Part of a small language model's weights.
Training: a variant of Adam for these matrices, 113M tokens, 13794 steps.
Each number is 500 + 50 x the weight over its row's rms, rounded and kept within 0 to 999. Layers, rows and columns count from 0. Numbers have three digits each. The size before them is the row's rms in percent of the matrix's.

# layer 5 attention query, 192x192, rms 0.0951, rows 132-191, columns 96-143
075:505611457542515427516512504480512402521555606496499536534419559528627468446407498445470476511432487481473511484451570433462550475490530574502498
250:484572409526489547523573549557560521547596569538524501562467517557504547557523504397531506484500447501488531474557466457475568514511553503530422
088:562636459482556521513530509489481400414439503413554523506436468528541530464455507479437559394552519477462440556479535587505511460529484537468412
088:465554415465525389444477473547459540542552541429538577527553496488485402501472459484455546541548500472469497472500496463340529480481493524545362
084:530548486538451430395495445490495304501482396464458505541488491500581478456554572494404530470512480401520544474429533507630543500512480510584511
089:547519481407488516478465419483454459470491474457550518504508530531559449398488576482478541506512474496413507519472474510575494378503434421421470
088:542567525527444505478474586466538458380498542511405442501485455529504506513586523501441537499426464531506478471466535543640493467519476433550417
092:449406607457472593441536478541505475491485383513472471471601486486435478439477466531615541511561474417425451557534471554590460549561469456509513
087:443350612466494593499531562548506395528443489505388499507471422481458486456476554555509535447518496463536514426518501514581534614446601472603519
076:507554526538517439569483574492507526449469413507458455453438390457530515626457574514474524559488570506482507423564499506590541580525458507556605
089:559612450392540499582580584546506419558510568503507480479378526502394553492428465479561461463547519504505544574464554433492434395516461531471588
100:471499481477516400496520386500528332581471349429502613543521520513459504444409511492524504519573509453461537523499495534431461539519493540499415
085:481452541411513560496492572500539625425525510574420462532582465496432500554566397530538510577469463518511525520537421587594495513527481424481491
084:377453618521441497598522449561484413576529540520468473481512436509461537435525446493496499521579578514509470508518529489439507536552420515565514
089:523470553504488487624496567445445460506527537567550545448443574486532543521512493495402499475487447588498492459489554550522533516500445515451645
083:454516491484528524492539494532563493577476463463538578501446540472492353447411521479438531436523475497451476526479562576495515519466521562579572
083:484562546524522477419507458437480514489482576380488507444504497514496508472555546517490499446557496480430479465588485558459536490516446408469424
081:479380579440416536548523501535422537399483595551560465506529499507479449392538556517484573493493451540474468525489454556484535507507546486514422
083:476486589606571567592525565493574479441508571535489451473479525468455472631444490465487519524530508557488461532499509535470533485440508490529532
092:610511546560524372468459521426465541565525477472537492552414518473526482574471458477447423493482494529453551444483517522512405465447520490422564
085:544513496417586490504559531474579540453443621543504574443521579563454492524465538493491465541524526483464451569559535503544578483526410527501586
088:542553490570456517451546470530434543552547585446584574471504571476517553479470506501603476443492489464487498613498519540498435508526565595431471
092:430560461540383492529490473501488487612558419403574637464438473507532433565552497494494545492527529486474449444576517449527491558476525442577465
095:510583497499399430462567548491519400455456478549508504570505424616534485458561547488451621492527507444516489559494560600544531529544452517577356
089:440378449491402471434486459550416456517537463409597534565569436543558468474578471517515633412524478422539470488463455474569522501581523455518428
077:562454417516506532467499520521527599405459528525600571421491577459436453513473489518454539479467465557585427511454506483468498507441562523463476
078:564558609633405400458513419470465413549540461506611498478499550525475497511470457493422483524482428509487491445458515525479532547511461534515554
082:553475502489505532399545439496558512438579511464465458561514471481484558538533499494455501424584436453497465400551528616509402541531465513476412
077:480597497591524494425534595505503511492574484549504463492439521579519555407426541534459450579428398499498575506438491425399495519548560447614440
087:491582491462539518509513468482468442509543577439459475532543510503487463491419383486521514523500504441469517510425528485491453524477438553485552
125:457525412505539561479502485494447541546501480500550484598510463465438544625470504465511451487433465508483546438551503491438494526506539416383452
136:503408552413473495432483439520495480448512434486452525447508449508476437430577516523506586515556521482516433495486513529501502476479484597693459
063:524597434558497487491407511478450458503512571438467542509459476547542554438422531482485561521417487563475536495425497513398443386502498632427637
241:470542419546460493500563581538503537552577538513550463568457522550532592567505472391543481477507461487487558493544447436474525441541569472460452
086:446513524475521503472485448513508447475488457448568689495551471426475517473464603483459521516518516558489426452492511471502509507557548443427434
101:516522482453535354437422531506498579650499512456457528516514515474499497494483487488476529457505470513435467489454438493496413475478510525467491
107:528488515541460468490549577464468379441442620525459450465500480521600543454527542449493493459492431473498536621451511484521494365528551473477570
113:482433518421568500543541460487488500524487560471513491450611476538489449435417429523490451539529452517432449557491427514537425427481457464524567
097:462528537492539619430496550495505385483506489535435477499497483528497527464568511473496533537491481520489555483458558450534564434538520493651460
091:468476555525550647527583458527519396478514469468530491522595530461478490578532487515509580441556493433464448495563473596530480539560422450436564
095:512550479556454580490545527496435384443470470483550413514373558485510548543530612492506537447487518434538487436480510439559562543584538473513479
099:544461436548497459407605495522512472469521442529497462462385449609522513477552518505476509537587560456563541369574500524486553548556545549603438
097:480477497363610507496540434522511483523458474479470528408543505518420443478444443530537484575488608450451560547529512379513476511453464564572399
097:583512526450464385555446455480520524549507485386553592497548502434501457470346552509451513483500479545484481513450453500458460546470536514416551
098:447506513558534516488482497513547574536569519588511537548522466528485503488533541520517547494539452613546441490560517595486513550433471442550483
114:413565463463516497526509416514513524562552431349522469573613457506483545601491453500527388494506535477551443519531489512517495504502443539533565
105:481461527467488450612504535514537506423494548650528477503409521550460466499502455476478488563498491523470531628509513530559544471473449425525512
092:427549463504500437531494548484554545433506531452479519529454507498486459434528510477438563565542482454482487574411467412410545470522476529504504
098:445568607420521527477572380509502363577495537344470559476639498527469520532534508517588443436548474502468447519499434493427504511481511453567495
117:503481520490497589569493499478463447507486508440495513550469586498464394577482543517481522454483484546454419450466434577552548521466505483450539
090:466552580505516347377473432522575478522468500497423566472499493531425510466545553486556472548457577560479486452524565500539566531564497489630406
102:592491555523437410540470477463540407543455633527511510517452546490547449488487446519485482476489509528416527587470458498498477489485546388415563
111:447452568542534467538541440514582518491501506576413510465522483662451499444539466485490460534576507524466401586625517560446516486517476470594506
107:427564535507419477536483428498535415498480613488573472538490550495477541460469446520494529526482519497485537563464520561333502468438505574446487
115:542500543387555517514523454462536523472536544577509540490445487605479433493562511514487530440489505486544599539482558554560490566401494579595483
101:489531567584492500474547519470551370564472476543471534482478560605583515512537540467486567468504480540531460564502531600517484453469547492512477
094:459343518435568576415550548582518427461544456523461464472471551574505494551566504440505537459518482489474533535552415585460461483568521482526476
113:497583427448427487415487501537516465498526480379587473535526479545492540539508446487510559536453525443542504426424504463404518446470478579491435
107:555539471558425364498415460461446407575471536395578429550498514471555553529493385544506523478439539364502548476425417524390415457543498577419493
116:545476455508557541472525494512443494556443416517544443452585421414446515532460497523513443439542567449491375386554504535519466512580513413448540